Weights of a small transformer language model: 16 layers, rotary positions.
Each number is 128 + 32 x the weight over its row's rms, rounded and kept within 0 to 255. Layers, rows and columns count from 0. Numbers have three digits each. The size before them is the row's rms in percent of the matrix's.

# layer 12 MLP down, 128x320, rms 0.0806, rows 0-87, columns 0-159
099:159075157140099084140074157096090121134082179141116090139088166129143090089107180129142160131173107139139096121090157053180149148145106116147163090133146092055168098139136135110157090145104077122156118137087157079143150105139116103161180151122121167108116104173116186135119117159110152164179150136150125138069132104152124149148093078143161161129135070131154197100150102081101108112211114117062077082115105148120166165133099124132160164124105164117135066108115129169152100089070129
087:126133113168111169118105110140109092142109125109134124145123136155089119170102125113097134142123131056090166114098098171109104132127167221084149142094121150051133129150136184107124080125142117121088197136152129112086076173116110119108163060101125114133144149154173178126107099117131102165160213114124121180106129088135145114101121155100105102103151134126089103094094124110069154124151124134088154102141153125136105146181138134164131093135109119102150148179153175165117100096117086
098:099156140111160087145111166143119076126110136182113156143095108071140124085123095158121106154132188149162084120071112120111111132135147128097149101146182113146140107104181144118146143145124120149093175102122078120158152142121064076153086145159132115112152163140082166123103190161122110183096073135163112086137139080100080129152108048110132137165076097137142132070101092155119137146164127130147046170131203121106141177097138163095143177136110128150134105188111125099127146156150106
095:130103166121115152164097123106107153141109066158096112154185177092127119162179127118136081068158235145153126101135152146141169094141124127098099128098153141138143080142186151124128185172122164122197160135118124142154156164079114162117128151149118131162152142160118114124111068155188133104136128109097153176147135089082172117132113129104068101166121151129102067113116130136138097177144098126118173111182152169157099134139142129153152093138101139117116107205104062172160119120137169
096:116125168160083106109117143089162167121086127130121111141104105088118107105110155116109156085120123158157099109142107146114130158102117089164135128173093137032130136090149094174141162112187136116130113097152091147094070090100130101097133156100131142073129135161118103157126119050095202120088180159194134166129091117134161151106108072128161149160145163095114119148197118231161194103111083100137121124101134154132120158131174150144135130117120141172168131114108124121170086162189054
110:122140133119124086099118070127190131131120142095140146164171085105117180113115103099088126122119136112114045137104116053109098120105049142119048117140183130147166116127173144075116112129114154146105120115110121131181096145160187053100115162179093144086154159167148144093066100152095131177105092098129118122163159140134106153135136135095094178129168154120123111095144174106149104101160119147208092178132184083121153107162095112135128103086133095122157169127158110084066153089193073
113:094163124132119179114155138135172153197152122109105115107167128154197195115123114084154132177141072142115126143091084113177162125101136163104152131127109079104152101137110051136076138132109149079152123134124169107153127149105161124085136125100114116138100107059124091088101088127115130190134151122119131085106188101122119092177138133123148110101176154216063119130174127092127100145188123190100138086102106149104136159187132178136114106133137120129128121158047127107196130118131159
090:138182121136122179156090119093096075166137171191150123111152195176083182184059131151121150139094100109141097139101093101188023105105095154149143103120085108088124080116071098138148104141148103100143112191107125093101106123205117141100167119105126141105110100135151168129159147105154155160102147157129134105157129082140079109151185126118120129112180050090119132080112187133119071125134139150072141097131110131105087151130112116170147148101117152207126113078126160190174094117152124
097:150120150100148137141171169116061111199127082137155199126090124108133150140145107171117134195117157147143152125150198093114085140109144070132097124161202034121145125147074100074155119101084189144154140126131107171118110203090148194096156172134113206157162107157131162072140129169107119184108161108090115112161147114107165132091046132161108139130105157153138079156152139097090117145136122109128110112175188090102142106146162077114068122105157079116122091138137102065084147094131157
108:116142132143083126179153136109151127139123139127100141124102069089069146073097102192109125147099167116180118147090092088117155183163094101118111121152131154111089093138122134129158154096123144195096133174053136143130113148102143105072139101109141157152171174132179114111164105203139099130072136151137079033128132115104130160091216145120122173117102180121151038146104140150089190158099082033133101146157139091206123129097158140148105145081180137124084183093128140101088117119070162
090:103114130084208121066127088143123102114106154105181145164155087107063168106164089153122135096183076140146126141177135077155076110117102117128158137092167117117102162131144110095117136103143096167099087174164103091146061083117102133084083133177183165129127087119169138163087083152138160098093124143125078117107185136097165142153096128111148128118116097115154110071169177114154082094128129134150200137139157153079042125151178145108115115154124112142157167050111123161166077135098125
091:144152090112150128109161109138087097184096165122126185130157088102063102150124083159110108185123192150128091133174156157106144102141116176170128131199170108135141137204128110145133098158156122121107159117162118140139111165069119184146122149152129076181112147118100131104147161106141059114116210121088188154155150148081212064147151140155199095137115093095156132082157089146135118182107127105101134149157131143097185170093104086096113148135129067114142111135117086101079158052123166
104:152095168129148167151118154145094140126086149139146072115169098102113115096145112101104160107086141135082110146146097141106139205111099134173152168155100105131106142108139163144128133154070154120065141118187191163099147134140084171166108138117131080133143135125130120160120142123129107134142099093201096163135127125079125133103062150117143151121078047122140151110122097122104142129123102114117077108153157134133154156157169147096127105137136146115101113105154178181149156090141150
092:155056172183116114151124080133119165130130118139214157132118136150160077113086180106201148066139136130108179101196196152119103138177159093116108117157113155118130111103114092119128144090140119115095122117155059108087114106108111134109104143042137070091106106191134087127082154085067134136168131159167190144171183094131130140082193103166135113191085149153168173129103126156122170083135175087201123176140153162145089184092185184105200129094104108129119126144181135065157097117129103
099:147150097093148112182106145132139105119132102129181160126126135136130123139206190138166175123120137148065172167147175119141157170126103111105148112089131094142189155070101133154136157166154115107189194129159122143148105181126186139144198150151110043172106112172171177096130135095131067105193169151112142135113044166158164117131149164131100089131154127122165158153138183101139089113111129142171154170111092111121092083096106070135144131160106110057115109182086142120089139149065179
092:126061167082136131095089126139123080133050083129142088094115167119137135139152145098142114133088154144111163125170109169117148092171104176212104155153125127101140140127082134149123140077080113113125125103136092091122182106102131135164157091145149027080107102116083130095077131163129155090089116110131113107160126151040072127144136093081096124142174132104165192072105088026130151149167157103159164117177157118132130114095115154132063118106131197162076140141122119139068086095092133
095:153162110134091113155111067144127151149141163161142067123080156147120129137097156163148146151124146109096110148098074095113109163076173173130156209111135137142068166130082139182129106163105135133137172138086096187180084146083194118166090072100048090109093168122111156100121142174121124167130166125145082146161115126191111123119117164147098110149147150153105079155161063110171086169113138124108127074160128095137138109094143133161094197167103164101138123087139127064127108131148123
095:139079157160177147098156134152178166109130108113176100192153155081172106078112125150127085194187050184102099225156122142144173094106136102145121132088100080072143139128192102102146090155120130137110100111116171063109107160104140122105164103124125130121123099135138158117108151164145138182057076138075096108128157166075147157133092113181162122119110153131145111095161150128120132062173113130158102122157180095174149153120078102163141131147155190128091099153107113096169150143065110
092:110161159132140107060139142117141130096092145136215157120050124154065130159121138096076133181087153156106157084149111158161176118173150168152117076113115083120140131125129127159145137160140137083155139138157128144094161111147124103160104137139113128163138089120232127119146108135139096115114136155099072127132077164159139111078150143130159074175129132167167150130212061150127156074133064107119068142106130072175131106139089105084173115138188180187148149103178110073054134108084158
097:099130113056157168170115122155085147117094111177113099153102107072119137115164091116130142037211117170136121101152131177155134177095106089142126136137159127092131094147126133170141115099102149109104153089109117148133069085167084100146130144115191103135145161130144135145064136087117146145077069114087068128141068114129156189114126109146064134130130135101147120081138109119154089134076113120183153081119121140135106117109101152115134106116143152092180124157106106169139149088171153
113:140153168112123124132141100127152173065143117121148130152163133132090114092098162163125160129129143092148165097155144167138134202116122070160129156090082156142128114141134130198133147103131122158153118143089155126138137148111179109102098120100208111152130094111145084135136149186138098168135135196166142141093057138146161128074094165117100115147112188139129071150119107114172176113126156086164098144137113130085109131121147113150055141095107113101040154083069189115167142139098127
090:114099150126128131083134137150147133132160155168106063171195132123127120145113085152170100126144098125162129125150100120100101113095064066134141121071091170174136109166147150152125166177145157190107173105110075135132077096108147149093145122145119193149181108112179150121141068109149133160119136138119140124103132137137118128124111181102190070119101113169099167106108153042146085096089157163118155158031129108091089158105188108166199167122178153083160185158158140135121155118095123
096:101077136138164157148175160135189127132152111160138158128119137082127136146089103122177141151190140170129157103113140104115077135091166150175039135164165157079152143090139078165133119095088132167150112162079123135124083116170107176175141163097088179119138141094139110124130166113178166149097097127162104094092200156119130143156103157088155136079195146137159181165144082109093102116146115137102141129128146160125144130164181141151169136118129151165031112130156101128128132157142153
093:090125140108126134202102119197161139166108129166125098122098149119132107072141103155150098139120064104130147143098151083136104079082100067086176207174118118179081133125140128087106136157107071097104163171084118140105088164083128131166131103107122139178098158147103175114161088142171139071146122087117109088066133131144160140093105127153101116131110087130080116105165110106074148189165148150148135099111100111059135119138179155134099121130166109089096090137115128151180129126116157
094:103141177170147161095164154164173108086142114128100098159120089103126175127108148103121172171158150107145169158114163117084126147113108129164105152129128165139111101141084077147093104108116071125177178149126143115169166102141117119182080111062156146138110085062203086150134089136153183142116115072135079137133167140090147205152140178099117113150141180118078098134129126088121095103200131139133093082121083151152088155144136129135089052147123150144113145128122135135173146119114114
098:133102099130128145135106086150080191127167074166141084128122142107124085162125114169151093127116131116117117110129183141145089124135091150195103083134132145213135057095181101086110138156167165107132163108176187095165150160119125083121051169187077128135110094098114132048085200119157137159126187167125150150093098091111127064129166137132126074156148114108073169123106116131107165131196134120145129160119167144141135103112114138132118117059147137142119158170144129104120114138179078
096:107130118169103118157094140121097082145160181146109107103130119118118111104117172100144088144106113109174133129145086172141184101170125165151141129065079144119115086117150102161137192096128180098120094126079100102125156150152121135084109166098112134087175148084106171152149109137088110122162069132139125137169095151138090109120036131156095161135119149093146172079123159105162157144129084120173108078142207089187153104057095147097136080113100100135130133168123194098157168127170142
106:159138178127113083148149114081117080100137141144104101085175117172132134177190174111103146133117113149121159104125116135143122178125126105138100175172086171154113092112115199127090103100140213148041152141142121146089108103100147078165122097123138152132111170151101115176143099123107106106147166092064121197207122122214115109133127181136159137110127103146133128172139032154087142136085124123101114132074121131108132032074140140064067132096112133156125179110111124118156151132098132
107:136201062156148114136092155121100124134096115158147179126133161135080108087110159182099097160155170150168117116051179156096151157181106095124063082172109090154154117107159119168116090130116153163186187166128134124087132184184099114111104139122106149149147129198167084137110154179149145099105117112074121068178164122100189077120140119143192081197131104169126156140086147109121084106147163105055110070138165103084168102091063129133149185120150131117094086073127099139131135113128090
101:136114157100107155096176110089162115123193155128110196113153146165174114098155109169108132158172168196150119102094129066120175104131151120136136109166124146104119159124169085171138157136131096150112131146127149183125132064091080151146181159107074084164118149117138100150113132165134151157155193113165144088168113161183075104151143071158171159126144134116119139191080139144174128159136142142089163153153072059148176140107090086116110143084156120177134141092161065139119157113075074
094:155106199144118165163117178169133141132156120121099123144111161094139075117150132160132166144141093109133148123098142110119157119145133087105131059129086125122146138136029133125149133113162094131103094121092136116132122088143066157129131146128122083149121135159141152091184138177069152091182111173115126110140104148137179139108130119158103161099098060117119088142087098139128132162106093106152155100093110198123064163177162085170131149142133111150194102169112146159096128112120099
095:138064110120035140132166113104110121098148136139122166132161128109092093117081148139116040113144124053175060099105183113101116095142070074106106136062146114132104154168108155126144151115112105155137162129094098107188135125173132142141183149105134181183112153115149100064110120139137089122131104124097113102115136143173180056144065150117190128131071183130156200100076152162114184088110115135115172174105146114111117130071131084127141168092127109116114110172136118095131114163073157
148:055141101192135161145138164195117075122109115157172086144145175105161117125103089098139175095089097149106176146186159115151091064152132173151162189131086094160104102100126092115129126143032092085134095129126134136139157144182125211122119125139133097132134101111129164098118149118088150142157107081169135128155131151106136125107075102121147148072114079112086123116133093142043106106174086122105075109161140134151126172193135151098149120155135155095130109160189049157095160111173135
096:144097070156147155121107081126104214126093160097146128185118086133139140139140152165101116125172128081143074165129097142163087134117124147134107136112104098108143163193167126048115087180076176133133111149117146092179182112144149107134128153158124089169119135127175163094122088109074123110102113076197101082107132135079127030111106151124153192143162179131146155138121090132151104144104172145123115172107141108119166142073140165082180159025206094146088106155134186100126124133132135
115:131163081150090191115104127110130123087175178109112098124155144173148093124204160079142171122131136080123187108155134145115106074092130135138165144129102179141114131152069104156096142134149165132108088100135146087145149140165154154146101134093128104099156169103129146164134145140124120121203111091143133145179139073102130140091147100107087192122146127088158154085080120108155118109053114151168126105093153138138153168208078132138143181189130091109140116085124154118129208154088141
098:158184054071085160135118119120120119106165135170128166116107117144135105119077189121148117174152170150093160116152118146099188173138112099147099122150149145137126176103189086093123123142100129169116075100123088137169206085119127108135122104140093124125096093107101110146133189110114060081126113145105107112067169174098128140148132141124125175050119156113117166149099118172143098111155145128081139146177174010184084142050088093164158126158144115179181175043169132080150111090107102
093:096162100185159120112091120085183081146170141123141075124149053089217131176141181106128154152143154158079141164157160158164109181139187116184145174135107128160138153156178133131143082111109142110097163137131094136173136130129174165106111100072138140100153125068080137176146171112124194178160110132151126177142162062124126147097152107076135102136112147170139181131148137140147143105160107109193106082163133131069107156113106144124150123166045136152090081201166125120101124079184098
099:078139127105110113159103186121094174085145091131143120140108127144151139194188153131084153121133107139144145167098075093120123080171129153089120141099132130107097131137113160145134167199103129162138129126200093191143120160151134144123107132165121095139102169126149149107141134068120078135157162115071180123124082144121156090088106099110111192167144104092146137161133118133117121180114132129042094166118110120107135098109137177113109086104093000129108121166107099094120149141141152
101:093104171130074147090153111134132092152190124111134080112110090120118138094122133116129203136119189165070150141132082196141095212156121166148094151139135159129135096121178116060120124101124104129159105179140073148126098086129091130159083138127132131097088131119118094166121128153088146179167091090176104154138169143148135174159146126069105184138126156176114124124134081129111146194158110152119140114119194125203171063173144082180109122162146166112110164167082113045124162125148111
105:129105165191089072142125139139122143115145139122152163100151198133127068104120103123122159112101070082168079146090104130115162106152124137102137126143111147106134086163083104153127163096194115205185127127110183115096083146103076099116108183156110158133093110116165094148116113143194122118159165139102146132129139174104130057127162089142181083096145072158121179142089139182130109103089119118113108149114132106178055162097100149123104160131106144093088110115147093153169114183067177
098:145117111158137149148090105112088151100079148170153118165121164129121060132097161097136042111153110067171138115115092105077112166216139088099174071108092173155129124097064112176148141117147137150087129110120111114116178148130075148051161149127148124142167142109085133159078099102127130158109088141123174133086143136137090133086140073102158116122079103189162160068157170142147175130098140092120074133149147116124122124094068136163176115094069192161170057130118113126122119155110122
102:065150083080132117150116141120139163095121113090149149110124113121132136129110142124074117094146205131107123152120065206115120124156131075162163172080118106183143110107097156134137136168142144177121046141128151162112177105168134137149181139164078057166132167098134133110140199130101174180163093122091085129057132130177153057167132097103157168091118165137131078152116150139155157162121126109137147131176121139135140063093160106098106125119216094105126140074108100121127140162140154
144:154127074157157102135149131123119143047133066116144204206090127088097106100089108162159162144110151075121103101143172162075120170094123119102082095162156112137115097141158136128243164109143174155139148123063154119111144163102145130158109139146125122105199106148166083123103184177118162131134144113137091049137093104068138125140134144135142126116037169141167106140146098141120104133110129021152121128130132128096120119119118123169121160058164133138098129137167136096093104147143090
107:143128082145130105150149163084117157105125094118026170103143136092108138110130087172095111135057121144155125095083096138112169181115173112111078128157139136185167174114171140156086086177087182118135160133112153109114105140091143117179109120127142093166155149118136132086173092163113141191070094138121118090122151123125134129107093114132159141101170100176142032142113121113142127176135115169162175116057082094116138081085188156082159077097113143168142128101162115138081132161147116
093:141119164058139179102134141119141093137187126110078095147136087140172241167186137110101050081076144109153132145113105107113167119168099152101115142172149168068076148094176126134151082138080123100155174122146122131097131160118150144122187157108149147163148176117078153101121128110090160085162126172163148195095128215141145148109090121099097118094118126091164111174142201071101159121181154147097126152151164140083150117074155142135132105091116098130166120130145085180142132079130121
090:135113093116187117115132145151157098116132192135132068143086151171085171135130109160087153118137032164118178145128165166161094133122088115162081184126168118159105166139096152119155155121121154174177120147144118072151145100161182171166126131187116134119114164128153128104114068136133146095165196153140137137101157125124205123115154171153076147123138112143122169188042117139154105100147153141131153207132126193204159128154086129115117166143149124111120156159146121130091119048105113
096:090116132108106139136143102128115126121132174107129183117113165089111117124164129108147164114137105148095140169105119095112130113142089149124100072089121115083115158141113128152164145141144136085104140095135060114099102038192094170110179118178075114086129144124056157103135126110133094101142109131168165164144120171149073161130083141083110161089119132111070135085163094076104165117117088146190140143070158178073079125139099060130139123113113153103206142109095153162089123086157131
107:128105107143172128118160107137103127131152127153138093095111126132101131164123101120122132150107116129157163108114161102163099146133135129101051097153189140124085138106159087201139198141150168178133166142126162133174179152197140163099093210108111095116125128116121114128089122106150147061134094122110158159106169142126141156130117130105124107145154095130146170118106116077133118138137157145171152118078131110181099059114139100182093079060089146129083177163155127145086152161098183
092:176137136122132159125145134167108146139178106150101113136081143148160118175116179121121070147095124111181129162094132076099148103153141116076100106120154141143145140200112109126131129194126170085054109108086123042153149101178149106115081090103186138148122135165091116076116193082065137102147152144141129113083134129118070088136125122061140118185147141048129183119169098086196106143132150149143107085105103137165116124133152154145147170125164093109181160103148145050157160157109068
095:059107126136157139102108132119092104062046082161210150110174159107046109142143075192113136101133039157105118094108139140103136105113105160117155106087129152150102145122131114135129127120175158096108143093174108112134116081157166123112086094143145073117091160132119137145132126124109146122133140129094201112108098126119114159110095128114091076176100131138117079135150055105105122141154131105163103102098101162188106138186114203148164101160109119119176134149077129134138119116105143
097:087176155125148112111133117148131176144151105149116143124114099153161128157085128167046140093152097147115058050113091087155115087140097077147159108144159163155080124141068123068114215165104085212114144155137114135141160156103131127150184174120203125154110130105160151078123132131167103136145118131102085118150112165170128163179189140144124147140159107124118165144123101074120146129110162122147150105214118173161101162096156150161112130143144074103159089199160051109125151138126151
102:137119150149092132196123103136088102144178122187163113122116151107133096104109116118168174162117081137163127108224118127165164128150124153112098059149125153126119208051108162158135151139128153102086121103112122119058101124098086114104119091105096157136136119153143138156131140161169125141118149186067138124103102167167122134123128169115167130125096111043103097132099105167108140148110087112095154131057108189048113148103067094101134101139158166070142169123145129133119115167125084
089:195090131109089145145139089128178154118127116014094143160162184142153106124124130066116116169130111099079136115099105167127145122088121078100116099062121109106212103113101111073139119129144086112132136161130161142097040135112140161082153145163116125142068126133126095058196138107135195125100137192147115163179123143081093140164138062125149166112145138168119103101218132136092108183122117122126112124117106171126144132191084145139141171163107151195075110079102094147139125119125073
103:122182095088142161133133146197153120136104108109096132077181082180137143175154079112078153165081146157145094120112117114147161108085117104120102188161086171114114160092121135098105155143125158143179166129125140187083195200104135100138128089165151161105132170092110146175115191082187128089116139068099119146137164201096094078195168133101126107073148121085154133142124168110129088112155122189095113110166134072140135130178105146129127142126179106125114117141139154051161123109082148
093:122073145099169173065144191123150108131183175183162128078136165128112148187106099093105129173155136099144115142049060203133097159174138178182136085088160140156164114166106080112122116125115115139130127124161200129127123122133091137120133159111166108120086141113168065117099137152141143200100118156137157149141141191137160071109171111132148113081120105157126139072147085159082142091120127154159097122158171154144145091158145123082150136132113126199161071159150130162137170084189177
100:170187187136117128147142072132142084119080153139108168109116121095144170152134083095158125104136099140200114127149183092096123111117145055125173166154131105190162132135177080155114220138204118140136125133149156175123099173069122093126150096120188121078151112162130130167116109177098108065112054155107170158160105174125080142156128125154138121123117079050160129179114107127126145156122122122091161156060067112112074169132115106160146146102129097092146098120156120093171156173158101
137:101115115129127150166173151137074168174116168120066089103171120129176172202160113089112140130117126153129126148107148134116136081104148105133126169191106159129141178131108116172000090148053166133120112125172133132141114091076141129064188165124121149097119128073121119133131163100131130120154185151113119152158117149166126124192081141107063104129202140093084187102112164159115119087114177255113136102110159159189143165134131115095104147113166122185141146128111139100045121138129148
100:105167108112066104104156124102095125100091112119114233094139103110089100107159128113126115130099150125130132109142080149086097107077106151163144133155144088140133096164156138131134097041120106074128172121132090187172093133077145155141140141173144117162129142076101168157178107118141143070105134126148130114115105161092152122098068101109109142136094127152186114119194156172148139130197152125195139100172124084088194132120122134146101182152126127132121123108111106177086101117145173
100:114071156142131096103090129187032146132129108083099117119140102103175143137104078150215165116147128151129118134162144133124160134094070215158150132115087154065112073106099161155132117143205173124154126124130101132127087085128149154107132103131220137119152086128097171099132080103151140118076163132152138110162068116109070184119145130124129109127117124063094142183132062134122134138134179133133172128164117169106111102085120114109187105094155178103127115113183119135201108175141112
098:113090154100138085128086142124114073097142121094128112122141128115131170099163191121102164145102095103101134118107179182142049107111151099061068198117141132126071142101083136054147151046109140142105085168137161093121112125178153165093166228151163145126107148144159144173153122143148106102125104074155129103167123086149179156140172175147124190123151155085031128128099162115139063106097100142147136170115141139121140142157150079172106108155139134079130138138123154150100110106139126
088:164125168160113108149134118127056132111141079105114070123186126083156152124121160104165099085140103148148109201093136051103142131152146108114163088141143158099141127141136142136120133106122151132055093069108155153127139166096122138181106134148142171179133102114074128175159091087129163132162146142092136151132172096138111140134089066137121099120074118163175112163091195134142159119105172102106097137094064137125124161082157101104119111103106093110118097195110159193112103162112135
096:125196104060087095113166111115089118134090089119143203108121132133153097151096116106095149157176093125081143201147200081162157114097156166089118136108135126092129109136099178162113168103113124050115107070112142186109086110121092126151148078108141144171092114082140091190168083134107158095185163158098101098100131124122150082131132098141129161117130140145166094082174171124171133151136137114167127078143058137085086108102129191114074084105170128152140162155066155116118108115128109
098:147089149134108073156113101206168102121089062076094150141132192095112109134196100133147091097164093093112167127113121061172153118177167136142160107092127106167105141116138069123134158139152065087100089106122166144087199100157137149124159150130156074125142111101127115117109136148024093123127107127117144170057158150079085142157127069160121150083151123125156171140113142113121153150138114130148138150127160100139129133165106127099133087110121171114167162094149140174104137113125098
096:166125093137163161104123155109147120114141105128139160122170160108115166132126104105159127149134120181147225148180148176107140155099082090135133139087167130144099142136167070134132120127172141092115072094125123115157109072127117116147135115077125098109125133145062080111184127123115136108093135121101159151132103113075085148101038167159194102085154090129085163142139126095092117137147107144147144157091108141156201179115194168147159146203045127116124119200095153167141104068079080
097:150135124109117143061100174100124146108120135067092120124150108163096147101102155167116103115101134090157153059088194122107096115135158138127138123130132127151114124149145106163131046157144143160139097084128105134134137172147143111075072140140213181116120093172082086106135165108124095147087108139135072111144117116160097123143117179166148124191123158182125099119114139151121165108112187120151186156087141123163129083073130141124166093089121108140108158147130125149130152118143118
096:144165139114127062114116130091097162108114139083139093159088086074144084151175103100120165134122148154171131126089185090113072075112117132080127083053149145182157171059171127107099094142122156114128103092159170106080145129129115062180120121158164152075081111147122190139121132131127116114137135086186083129136110115145084159111090111169154146168110117168141124153131090121116124099057147126063107157043157096155127119145105112108172091124091146130146116120157164102153116141111104
098:139128134130164135102140137142165172136118095143125106140144211104144074100118073107150107084105128059119161117196147104185122064135154143198146118130094169151091075117131097108120233083093156080114090155098132092124197112099132171145155110100120140095122164135138131131171141117110185156120117168165177137121143061101110143128138112143143070111160138148100090160092099133133169087153119148076107101086129156193131120118106169132094117130109134174172126135105141145085141135141154
101:146132109149144101106162196142110088118121108147114099105117094114112156116135095088165103141066129088130216092114066159098141148136137113122133151100158142042148088133097136164165109115155098103140126155088119084068128178113134159120167127091100083141125138089049129086209137150106162090110151131109165149154170108137146098132144097076081112153128127123188147139137118195122110130101059120065070103151092176081153118155164166141074077171086122140149041121148184147183116142159089
097:138129200127168167115103124114152093151085148130142145121116111167173127096119127098155153129156086155084129155097074175108143160118142132163215070103096103119172120101064103122123114083086134139124112136181173164125120170128125106137138127137135120093161192098108186173128123149139090046114118136143164089137117108094088148080204106104094165176115152145111122130142106175166127132065105117109138116166121175138119154144151231177054126202085155175061129135040192118134117134113179
093:131134123043163100110110065093082106114152212112143142128075102137144113140118116124138142112180139160119150152136144089148110099150164154133159139117088133050107159104171129178185109099123145127141169069136143101134174128114098114142135131084120118148142154062120089159160148136130099101168137176170149099161077118167115173050154074138139200081160151064146163178186172141175138088123124098142115118166132166151141052114107127104102147119115182116130127110131130102103144147122198
101:163148152172171140155186100201145138162155158168136128087154115167166104094129056115110112102117111098167101134126131175039119121132102098110112136147139130178156139156200133092113174083134134080130175107138078131118142154116109152139113090084114138055127090163143091159087132130119078119093160109122156145105188138178070161113169132150134113138107104161125142097124076136125136134098117149156117183157155095129087175068168135159108161127125185144122094129092079157153157141091091
101:132086190072122094144148155195104116127096071146104169127124123138112123119179130132108128103048122107091187120141096096133164118143115076111092056146152136126155083142178100133114156147141122097122142128120125129176129170107151147150093089131032152153151106113134085105132100117144162133144181126111125147120123168114120124120120132098036128110140092133113098138124094132120159121159102148068084101100093111174115116122135151089117089168070155108087106135094100080097161124125169
105:117075173162127133171084196140118141080131102111166095183127112177157133070103127139109102102141101100092094069085134155101132099116103097109156129149169114152115139094117152095140103183162156089129141120097091072101112097130152102081103125155131146168141063167143157145095083105154180149119136086123134074140157132078143169129093199156122112150113096122134093151097120116150073189126088123134147200144122154127102168179225096113145149142170146093104126099173155098186130160126145
095:103208080091111143104137111194117161115098070100092161121146187141131129159154157071109091079111155049203107044159152094209145105101094135170138106140091118153135131164132106145084153125125118146154161164135118175129164118112105138136121120068119135151159147150125156143129134079133141115127108114152121141159153094107114128168124077135114099115128127082095104176078130133132086145112123150122151142174104094121094069127125133168173122120083151185171135050157138114102161089149186
099:185090108114181077088049116107145136189168099105093111164104085115122083159141124074142166124023159133137083155162129148127133074133115129100086162184157138100139111138171131049118117123102140117195164153179161121121115164097181130147097124102175140146112142111105183128111166096130073144105082138158127136136166101056098129145204116105123138134105063170113168069160173107101162155145082116130141108137150087137134196107135086103164158105138102133109187109188111133093088155155085
098:140128119139099112129130136171167139116130124088103082138092086096134107131083100128137177105140126160135058106111112128124173090163112130134182132112035155063112171121136144089144155083140063181130100119104146098079117136161166127138180118114101106054116160178142157092142145088137124110090178121161095105133119117150076159097150095148120169098131110061120120144132109116137115128118097117149159100141145120137078133064108112158079114099081063102121150155188152125019102146132079
091:127162110182098217163134133128116168131132084165153126103091158123120119107091141149145087091157126074097112066132126155101170084111171168098165131058095055110088081127140087142106137124160136118168092109091136119050163129145114130061182124102090101160156109167215101152127170114070171127065171150169116119135109135122164107154153135146146052143111172145121069119117133152145148113071063115091051135106104092107092105158127135088168126166105103138180111097190111101126154057079143
089:196131108124076154130130142153138135134132160124105118088106127146127125094101108189150144148167140134138110092114076133131102093197105127137114112129121148149106108129096118117110097108138158169066117163138106094161118121119165133147106176168132172052172151106175121091170168112121092108037056115120129132173169171108059148141186129186104143192152134159099153167047124102064159056126168110150184139162171104128142147124152178145155132163063191096172053138176136119060105147162077
095:161170092095142104167087164134163178084155145105147117075119111127144121168124096132137106164111135171091156105206103150108174131151174090148119135120132169137146112100090196118126083122127120085129109142150089136064215119134155148111112156122124166194181123159131044149153086153159126122074140139119080161111159129133133156127160137146086173143102162110174171191078112132094098138050101102117189137097055162151151092152092057124134153111144147192143115047163118132114142148095187
095:076146144152105124162154083151173138107087153104095128156132150178127068162094189115101135128106160085084155144095161036162070114111193140155131114103124143196118135144085127107095122165126125127073093156107148153136141117130137136115136090106143135157088118101103155122085126100167128199111049125123100123205098188124081137179114184171071136102128126125120134090102119139067172122135116141143163110106139120106167154120129099124055167113128120181067126134117120110101180138121095
097:166132096151148076086125175090148123119153134101116116151171096171149125134131136157126161090114149075128161138127199079129078115117160155112112154153161157082157129191092088150097135083128072132180104151130094109152161139152149107172102097089169143097105137153116148114077078160135112128167134097113107130164156085142097050109123158106143204100151096165145215138118143105127098111148141163115168134142101121107210125101117097161150185134091108112121125202118144094167145127130112
098:115103067155190168098115115110089128133123119128100127117116085201081066157082109136163110116091125108101142129142141160168053118088184160095159145149087127155161101140132127187119100159189107153181146149091141144088127105125098121084068100070108097111131141104172133132089125097120156100157082093123127135152125116136141122102159114218117089063130110122078149144034133155105144138083106125080134180111151075088167117089170145156082105077187126108162129114103136116096162140161062
094:141160123147175096068105112108126091121162171112089140067128179160161136155097158114085095083097100085138200105115119161143107175130160137157138137101132147129124151133162175115136132118145096122087120109139134094102132119080112153090080130118148098114104173076102117173123103138156091065121149115144156115105094141149139128126095123096152139112124121111134142147122146144100131111113084136162110107118107093122118096156077191114104103142156097093149157071172121171171114160092128
104:108146088132080179170193097153156141091166123084089118145067114107139168129134124152150102181166116155108113116172151095105157133105182178147147122119162086130111179104107136109132090175140122116085183157180095147107102091114143112068180136129101151100129109162131099123136087163119127118099122091093088102160150090094184115110141189123182047175149186156132078189167099077086165143178101119085114149094095143145095125183052097115099148125145102112135144176102106132084131090071144
102:097057122117083135133167110132111098130109072129162133090125127134124137165103154120195053137139155159126165141118151167127116124099113136155158157126102114116153088142197066112137128115099055180110149168139119193136186134108169064108121123145124156121035136151091080123082007121086130109137130133144135134143171148121119112163143182149136172117168192134167129099103159111078083155117122140139125132187148090170105119149124090151162165156157140125129137087158136127120149162139140
090:163114117113171120092148143124170089165105194093070108077057156083147158125120162166116089134106118130102094133130165114115116119163203131160118131100172133124076146119083143066147108156123144138153067113122141098118155138107124139108148077200062152115181068136094163105136137134145160099058087191151122140145113141176146101098172127146101123160106153117187095127065139168155169050084141048143091125136079188090069068137127155116134096099116116112111172115114096107088119119090139
100:104131156149095122111142136136132073170118123144130146081170109185145140175117149103162114051117108129101116098101131086182102159084125172191109131104170076101090088132116119145128127124132111118114100200143115103156095071214092066162118111104070171168115108125124141165125032183118099062125185091106138103070152185133117088159119147089215086128177107090085149160147062119124064179150121141148142064094106121056101100183105136081170132128148140106141161133091130119192152126142146
090:088166152077181146121103103149090117143171144074125107119103051141103114139102109193139162112151144128098138111110112141149150143124137145161130120118149090176041161144144125083138089081127066093128126165084090097141082114094095091125087131114119088099145153105109149144200173125088108159158110159128076105150126065168198124143159056111129163140185125138113169059204180116099100138158141157174168118108102161205151088154079112123131089144134124060119148112135156116183098101078151